{
  "n_layer": 19,
  "d_model": 64,
  "n_head": 2,
  "n_kv_head": 2,
  "head_dim": 32,
  "d_mlp": 192,
  "vocab_size": 2048,
  "activation": "swiglu",
  "norm": "layernorm",
  "norm_place": "pre",
  "norm_eps": 1e-05,
  "positions": "rope",
  "rope_base": 1020.0,
  "rope_fraction": 0.5,
  "qk_norm": true,
  "attn_scale": 0.177,
  "bias": "none",
  "tie_embeddings": false,
  "parallel_block": false,
  "extras": ["local attention windows", "value embeddings", "learned residual scales", "skips across layers"],
  "init": "normal",
  "init_std_qkv": 0.0625,
  "init_std_o": 0.0,
  "init_std_up": 0.0625,
  "init_std_down": 0.0,
  "optimizer": "adamw",
  "lr": 0.00563,
  "beta1": 0.9,
  "beta2": 0.95,
  "weight_decay": 0.037,
  "lr_head": 0.00791,
  "warmup_steps": 377,
  "schedule": "wsd",
  "decay_fraction": 0.386,
  "decay_shape": "cos",
  "final_lr_fraction": 0.0,
  "batch_tokens": 16384,
  "seq_len": 256,
  "doc_mask": true,
  "train_tokens": 83330000,
  "steps": 5087,
  "dataset": "wikipedia_en"
}
Each number is 128 + 32 x the weight over its row's rms, rounded and kept within 0 to 255. Layers, rows and columns count from 0. The size above them is the row's rms in percent of the matrix's.

# layer 10 attention value, 64x64, rms 0.266, rows 0-63, columns 0-63
size [123 126 119 111 130 138 125 127 131 110 114 118 139 143 109 100 118 118 132 126 116 114 127 122 148 149 111 126  95 127 119 108  70  71  64  59  58  50  65  65  83  80  67  79  56  76  67  84  71  54  71  63  68  70  63  78  70  68  74  79  57  77  72  81]
[[204  94 107 183 162  98 131 168 125 106 114 144  91  93  67 136  88 106 152 152 158 155 133 120 128 106 179  95 131  78  75 101 103 106 127 153 132 167 141 138 114  94 100 151 231 142 123  71 127 131  87 150 147 126 171 119 154 121 128 151  92 124 122 168]
 [189 161 134  76 140 163 137 143  91  62  74 190  96 101 114 101 142 114 133 142 220 118 119 110 132 135 109 125 164 127 148 163  98 124 136 190 137 107  94 138 146 130  80  88 150 109 157 120 138 123 180  87 114 124 138 138  88 177 107 131 147 189 135  84]
 [153 165 167 106 107 114 103 113 156  98 191 101 131 109 102 146  88 125  74 116  85  45 143 175 119 142 108 154 172 147 147 174 128 120 106 151 156 101 125 139 100 112 158 107 128 127 148 181 113 102 146  92 173 102 122  93 101 159 120 141 167  73  42 170]
 [152 121 162  71  77  95 161 131 134 131 166 138 119 121 150 213 120 124 142 143 217 138 139 108 149 107  81 108 118 110 136 143 157  77  90 161 126 158  94 172 166  86 114 181 137 105 130 110 134 142 188 133 156 131 122 101  83  57 139 102 140 102  97  98]
 [130 138  95 123  69 121 124  51 162 115 174  26 107 196 163  79 147 124 178 121 128 130 139 105 118 145 103 102 140 130 141  70 137 149 131 100 134 145 182 137 139 104 194 169  88 112  94 144 177 129 147 130 130 111 108 143 149 143 135 171 178 122 131 129]
 [151 153  63  92 145 125 172 125 123 103  94 165  84 110  93  29 132 107 214 121 127 144 141 120 132 150  66 106 143 136 148 139 171 110 103 121 105 123 127 137 119 113  98 155 181 120 150 125 151 159 126 135 157 133 151  96  91  98 113 197 132 126 194  86]
 [143 177  76 101 132 205 114 115 149 129 154 138  81 117 142 124 149 114  69 144 108 118 144 178 149 101 115 146 145 144 102 147 110 139  62 197 198 163 121 116 165 124 119 129 138 107 106  53 152 135 113 145  69  98 192 104  79 145 114 120 104 143 115 153]
 [126 170 125 133 151 101 153 105  99 124 104 117 165 168 132 173 141 117  62  92  74  86 127 171 166 138 149 141 121 108 150 168 204 108 113 119 169  99 178 161 120 108  95 132 100 108 143  95 151 127 154 157 137 108 168  97 126 205 110 184 131  81  84  79]
 [126 108  86  99  67 149 167 131  87 134 150 198 120 123 172 167 159 142  67 105 153 152 164 154 128 116 133 195  82 106 135 127 136 145  97  80 138 116 122 108  75 143  27 104 126 161 163 136 146 137 156 127 117 146 109 178 139  93 131 153  91 106 129  91]
 [141 163 162  80 119  79  84 168 163 164 127 165 169 134  94 118 136 103 163 149 199 186 170 127 144 122 106  89 121  99 132  96  76 111  94 111  81 125  87 133 143 155 133 126 146 112  99 132 140 149 170  83 175 106 125  94 148 152 125 103  60 175  90 173]
 [177 139 173 146 143 155 102 149 138 118 132 124 122  87  92 169 138 139  79  27  87 100 121 130 105  92 107 154 170  64 161 160 149 127 116 190  81 177 126  58 141 169 116 101 122 172  98 127 158 144  88  92 110 155 119 107 167 130 133 121 140 133 120 146]
 [ 94 148 136 135 161  67 103  85 113 131  82 116 120 100 118 126  95 136 100 140 142  75 142 141 166 178 160 103  91 131 112 137 118  69 169 174 100 132 106 157 175 153 115 175 164 138 143 165  49  95  81 160  98 100 158 173  95 117 157 133 130 140 198 110]
 [121 136 117 103 128 170 184 162 149 109 117  95 166  93  92 116 150 150 195 106 111  60 136 148  95  91  75 141  84 190 106 151 145 102 138 131 130 151 111 154 140 110 120 142 102 111 172 107 182 122 101 119 174 133 122  92 109  61 170  59 130 138 185 114]
 [ 96 190 129 138 112  93 113 120 134 130  77  69 171  55 118 126 111  88  86 151 133 162 194 126 170 153 114 104 129  96 162 142 126 120 135 148  87 188 107 134  95 116 145 130 184 126  97 174 143 124  50  77 139 107 124 142 167 113 139 147 174 113 106 165]
 [ 62 174  63 142  49 127 134  79 147 163 169 130 123 107 152  90 196 135  79 119 122 172 146 112 147 106  62 111 140 142 138 159 120 168  91 124 162 130 104 108 143 136 188 145  98 171 164  79 127 126  99 138  91 122 113 112 150  99 136 131 120  80 147  99]
 [ 88 149 147 182 138 202 138 169  97 133 152 163 143 114 103 177 119 130  82  97 101 142 124 160 106  85  63 122 112  72 141 178 174 118 153 147 102 114 108  59 110 170  83  94  92 146 102 116 154 141  50 104 147 136 132 128 128 134 143  95 158 144 120  91]
 [157  98 195  53 214  81 115 152 127 141 101 153 193 152 140 168 134 131 138 113  80  88 120 155 123 144 166 127 129 151 122 124 130 116  86 140 163 121 108 150 136 139 171 147  99 130 122 125  83 120 160 214 103 153 105 118 107  94 123 109  78 165  93 157]
 [115  84 124 140 185 102 125 170 134 164 135  95 124  95 126 193  98 109  63 107 120 162  99 123 161  98 147 137 160 100 113 159 139  93 149 113 131  97 175 147 153 137 144 118 127 130 160  37 147 130 167 103 197 129 149 101 159 203  97  91 110  84 115 154]
 [109 121 168 133 148 157 127  78 110 134 170 162 125  98  96 182 156 137 157 151 116 121 115 130 127 121 114  64  86  90  94 120 194 123 149 165 131 150  87 102 178 131 101 187 140 129  94 123  96 119 103 213 120 129 125  97  94  41 147 136 135 121 169  80]
 [175 103 110 149 114 171 167 138 103 129 204 115 138 162 200 149 130 115  96 162 160 100 131  90 147 107 129 146 146  39 152 108  91 130 126 121 158 177  78 140 139  72 155 135 154 142 114 200  86 129 114 152 130  92 132 109 176 148 112 112 100 109  84 101]
 [150  94 105 127  87 126  83 125 159 123 135 111 100 146 145 137 171 149 131  53 177 128 126  95 118 146 138 173 121 116 104  46  94 116 167 146  48 144 126 122 161 136 136 103 110 139 144 112 144  88 135  64 169 146 114 143 162 149 133  96 221 119 181 120]
 [129 111 141 125 131  96 126 132 130 116 202 146  81 142 144 150 141 125  93 150 119 105 153 198 119 119  67 160 108 129 151  82 111  61 134 149 100 155 129 149 142 119 122 155 168 156 128 125  78 153 114  50 150 157 175 135  31 138 110  60 130 114 130 100]
 [137 145  88 137  71 177 161 129  97 115 143 138 157 153 132  90 156 147 153 139 140 105 145 145 148 132  81 143 132  84 161 110 119 109 166 121 165 124  69 139 121  91 168  97 146 131 198 195 111  97  62 152 146 102 124  79 182 160 166  76 105  93 123  74]
 [ 97 114 119  99 148 147  52  99 155 146 173 169 100 183 116  94 187 135 111 101 123 117 134 152 154 121 106  75 185  94 124  65 131 123 158 155 170 109 102 120 158 166 196 122 141 135 134  68  76 111 123 136 141  94 149 109  91 193 119 104 126 103 148 103]
 [156 140 105 133 137 134 110 135 141 121 169 181 124 195  75 100 159 149 193 153  51 121 168 172 132 139  79 165 157 127 179 118 125 137 115  77 113 164  99 134 101 134 130  79 194 120 117 143  96 129  61 116 164 145  87  96 105 141 106 155  98  90 118 136]
 [117 112 139 154  91 170 145 148 141 123 230  74  45 175 170 123  42 121 171 142 167 134 119 142 128 124  93  77 139  93 146 124 182  83 124 123 112  93 142  95 107 128 123 129 166 131 118 143 121 169 119  90 146 112 168 144 110 144 135 114 115 153  97  97]
 [136 157 126 129 106 124 119  91 137 108 146  96 158 116  72 181 145 142 137 136 146 177 151 107 145 118 159 121 116  89 104 105 121 159 145 137  93 141 137 128 177 127 108 134 164  82  81 109 148 103 187 155 197 138  60  34 155  89 122 166 205 103 124 122]
 [143 111  91 124 142 133 146 110 119 110 156  14 172  57 113 121 156  92  70 172  79 145 155 200 102 117 137 175 129 146  94  88 128 143 143 149 121 175 139 136 143  61 148 167 142 149  99  95 168 135 119 117 125 113 146 132 144 137 115  96 125 144 148 173]
 [136  55 118 181 102  99 119 154 133 115 129 182  90 147 139  82 140 122 123 130 119 131  85 155 106 124 196 135 125 169  81 120  69 153 126 105 129 137 171 172  70  94 109 111 156 182 131 113  70 132 140 131 121 178 144 149 128 143 111 176 166  44 127 112]
 [ 50 112 137 104  85 174 160 155 133 143 127 125 161 178 151 166 135 150 157 201 154 168 146 150 134 123 119 161  67 164  98  92  54 114 128 126 126 146 136 150 143 131  90  83 101  62 106  93 111 146 120 112 156 135 134 118  92 107 153  51 115 153 157 143]
 [145 129 124 105 114 105  86 167 162 172 165 189 134 102 141 137 215 121  95  76 168 131 115  83 153  82  78 112 134  90  82 127 159 150  91 116 134 161 115 126 116 135 173 171 127 170 164  94 160 133 139 119 146 123 107 133 145  84 117  97 106  51 108  78]
 [149 107 140 137 141 147 126 178 168 155  99 155  78 168 124 109  95 143 169 120 139  75 113  99  92 114 101 153 116 177 105 184  57 129  72 120 135 150 147 118 103 143 134 169  63 151 134 171 138 126  95 153  97 140 144 142 178  52 132  99  98 115 112 196]
 [106 114 169 194 152 140 139 164 122 102 130 139 114 160 140 135 185 114 117 123  99 109  82 154 140  93 150 121  81 195 152 119 104 120 137  70 109 119 146 130 226 117 129 133  86  81  84 119 111  97 158 114  98 107 133 137 113 132 120 112 185 119 144 222]
 [ 99 207  94 132 106 103 122 225 145 153 135 128 123 115 129  95 150 106  74 133  66 136 131  91 133 106  87 118 182 111 181 158 139 139  74 166 116 183 156 110  96 139 115 131 171 159 109 125  73 109 115 123  91 131 128  98 156 186 133 145 163 120 135  98]
 [117  86 114 141 125 106 116 116 151 142 181 129 154 112 136  88  88 124  95 158 101 115  40  46 147 138 129 155 116 193 117 149  61 155 132 128  88 138 162 115 137 103 129 157 103 111 106 151 138 126 123 153 149 136 154 147 161 127 128 200 190  67  69 121]
 [185 167  70  94 138 133 136 109 109 124 116 119 101 136 104  91  95 167 112 114 118 117 131 175 126  87 170 105  93 120 172 154 113 147 158 140  97  70 178 156 136  90  78 156 101 119 147 108 157 149 171 130 109 162 131  53 160 198 131  81 140 145 131 194]
 [128 138  68  91  76 114 101 122 137 158 111  73  93 100 133 110 125 122  57 144 102 120 128 115 119 158 107 119 122  98  80 109 127 152 175 159 162  96 170  89 136 163  87 123 145 169 154  87  63 167 108  95 101 142 133 174  89 182 130  52 144 120 100 155]
 [136 136 208 112 103  69  92 165 118 142 167 137 102 109  77 157 148 134 112 147  92 105  78 113 144 146  74 157 140 158 127 126 138 118 134 106 113 149 117 121 154 108 101 221 191  90 104 198 106  87 166 177 165 149 144 136 128  95 122 125 136 154  99  95]
 [132 135 159 118  93 120 126 153 126 110 139 152 173 120 101  52 144 141 116 106 108 128  78 153 135 124 123 145  43 176  65 157 153 127 161 135 121  93 181 165 145  86  61  88 152 130 153 121 129  70 146 119 209 174 126 135 137 149 110 123 131 114 173 161]
 [110  83 199 154 134 116 124 116 139  85 203  98 138 151 134 173 132 120 168  80 155  93  88 169 143 106 110 104 119 178 176 111 148 112 121  88 108 150 105 113 190 105 108 114  89 105  98 131 215  74 162 116 174 140  90 117 112 129 140 139 155 157 144 127]
 [ 96 167 140  76 121 131 121 131 109 119 113 112 180  94 106 148 107 140 126 114 166 116 146 196 115 121 155 124  57 130 128 127 169  83 120 149 144 117  82 140  91 115 122 136 157 169 145 153 115 137 136 147 106 165 123 150  82 125 134 147   6 163 145  43]
 [ 86 133  98 133 127 124 145 160 114 145  84 171 102 159 163 141 107 108 126 165 199 182 138 125  95 145 103 120 115  72  63 106 116 122 128 146 140  71 186 142 112 139 130 161  82 161 132 101  98 116 167 139  50 159 133 161 106  86 137  95  54 159 141 123]
 [115 160  97 162 137 107 186 129 146  92 129 149 111 150 122 122 127 118 184  85  91 177 186 183 118 127  98  98 126 110 144 190 122 139  31 116 125 161 159 127  88 143 102 123  94 119 124 125 138 135 107 110 167 113 118  92 161  53 124 107 173  94 150 186]
 [195 138 104 137  61 152 125 139 153 111 144  60  42  98 101 114  92 112 121 124 154 128  96 145 141 119 175 101 172 111  85 157 123 107 133 189 170 141 133 142 124 134 101 124 119 128 126 156 161 131 108 114 202  98 146 119 103 113 171 138 204  95 174 130]
 [139  93 131 143 117 140 136 122 153 141 109  82 101 162 134 159 164  98 171 109 149  98  77  96 134 116 117 120 139 137 127 107 122 112 147 131 109 140 114 151 208  87 168  82 162  92 153 143 151  81 198  51 125  97 118 131  51 162 121 178 196 106 152 137]
 [ 88 106 131 153 177 131 120  77 135 118 102 159 108 151 105 139 100 138 114 132 158 142 128  86 148 123 195 127 111 148  97 100  46 153 109  94 110 145 156 123 162 169 145 171  55 118  96 120 168 127 134 146  77 118 136 179 141  72 137 184  88 104 151 198]
 [119 101 160 115 133 117 121 113 127 128 135 135 161 132 162 112 139 100 143 137  88 135 160 187 126 146 158 120 136 131 162 144 217 137 159 108 171 173  96 112  55 131 131  77 191 118 118 132  86 175  85  95 126  66 149 115  95 172 122 162 183 101 120  62]
 [134 170 163 100  60 151  92 182 123 136 170 172 119 126  94 138 155 148  61  54 100 109 102 121 123 137  65 161 139 128 178 154 152 126 112 160 123 157 129  96 129 144  97 121 130 123 142 182 129  67 113 145 188 136  98 135 164  97 138 134 193  93 136 103]
 [ 34  88 156 101 189 158 131 206 133 168 120 188 119 118 163 114 126  99 110 122 115 189 102 140 155 136  65 143 137 106 123 140  74 116 154 167 100  98 122  97 169 142  91 156 132  99 114 108 128 101 102 161 165 123 138  84  97 142 104  99 154 144 107 160]
 [ 50 127 116 100 173 137  97  71 120 157 177  91 114 140 151 138 160 145  75 117 103 204 111 123 147 128 133 123 106 122 167 120  86 163 152 143  79 161  90  66 124  91 146 134 175 151  98 126 162 136 128 104 153 106 118 163 112 189  97  91 192 110 125 136]
 [137  70 112 118 177 138 105 108 126 188 157 130 109 127  92 191 139 106  75 149 141 184 102  34 120 128 151 142 150 141  63  92  95 150 146  71 129 142 160 124  87 115 144 113 121 128 118  94 123 132 181 118  82 116 145 168 152 132 150 133 162  76  99 166]
 [181  48 132 109 123 183 140 189 109 126 102 125 129  90 140  50 132 118  87  78  98 121 106 196 187 136 137 160 140 135 155 166 124 144 131 128 135  89  97 120 129 126 129  86 173 139 121 135  74 141  96 120 198 114 141 108  93 159  86 138 145 105 147 158]
 [ 83 124 194 164 135 110 128 146 135  99 123 165  88 110 145 140 104 123 177 143 180 194 112  97 142 116  73  81 146 102  51 154  51 148  57 134 107 135 151 118 184 123 144 130 102 118  98 124 143 109 161 136 193 145 107 124 125  95 132 137 150 112 144 163]
 [122 137 163 201 122 150 139 149 104  64  87 163 115 169 139 103 139 109  82 122  96 123 133 150 143  93 164 138 104 193 126 130 128 110 127  84 175  62 106 115 154 172 133 100  66 128 120 116 128  90 138 134  39  98 137 124 146 189 155 114 114 133 169 163]
 [180 172 141 124  95 124 100 129 135 139 151 158 167 131 100 104 122 115  75 197 109 120 129 122 149 109 122 158 153 112 191 105 144 136  76 146 106 193 152 136 103 132 137  94 122  87 149 109 110 133 163 121 115 134 144 136 157 193 106 141 120  92  30 212]
 [149 172  58  92 203 127 117 149 130 130 100 120 160  97 149  82 128 113  74 155 114 119 187 147 130 102 108 124 150 110 166 139 159 159 130 187 127 168 127 116  82 128 161 142 180 179 115 121  74 130 122 131  70 104 152  93 121 203 112 149 126 141 104  84]
 [182 125 169 135  68 160 118 128 111 107 124 125 113 151 120 146  68 151 139 108 118 102 178 195 140 126 149 135 100 107 120 124 134  85 120 165 158  94  61 143 115 140 156  65 126 175 138 118 106 150 126 160 171 149 139  79  86 146 140 110  30 170  89 118]
 [ 93 113 135 127 199  80 130 205 137 165 104 193 139 159 139 143 113 128 157 195  95 130  88  59 133 152 138 154 131 106 134  98  89 119  77 152 101 143 113 124 145 142 119 147 110 125 120 167  84 112 172 180  59 160 122 168 123  88 121 150  86 125 116 138]
 [ 86 107 140 106 119 149 146 196 141 160 184 118 158 125  89  91 149 119 156 163  64 104  86 131 132 120 116 166 149 124 132 128 165 123 127 179 162  85 120 123 134  95  78  89 177 107 109 165  74 141 130 196 191 135 142 107 107 173 108 182 102 120 109  86]
 [ 95  86 118 131 160 119 114 115 124 137 110 134 115 168 132 139  66 151 127 154 191 184 115  40 119 152 128 116 160  73 102 133  92 146 103 127  90  98 136 101 143 161 185 184  99 146 109 107 129 124 121 170  67 159 114 186 144 105 104 118  73 143 111 181]
 [154  63 125 123 151 104 128 104 139 143 174 146 164  85 148  87 114 165 110 123 122 113 168 124 146 133  58 161 159  95 127 119 133 155 124 153 157 178 133 105 113 160 196  79 196 184 104 103  90 163 114  76 184 124 133 101  83 137  88 116 135 107  89 101]
 [164 107 105 178 161 129 121 138 127 133 113 110 130  77 150 118  91 100  62 143 130  78 149 165 125 129 156  97 126 100 129  95 152 125 185 175 168  88 141 141 171  72 133 142 197 165  95 119  45 144 119 127 112 114 166  98  86 179 103 143 101 176 102 111]
 [201  68 136 122 147 137 154 121 120 120 115 116  74 155 146 152 165 137 185 171 136 123 123  87 106 101 164 161 123  69  72  75 132 143 148  67 158 106 183 163 121  89 113 101 123 149 143  97 122 144 182  93  92 105 123  87 100 136 107 119 100 159 159 180]
 [161 138  81 125  89 125  96 152 123 168 112  76  73 116 101  79 111 126 184 141 116 116  90 116 148 127 146  92 203 151 151  97 137 170 177 177 114 129 163 120 178 124  95 149  94  78 121  88 108 115 128 208 146 150 119 110 145 122 140 125 160 186 164  94]]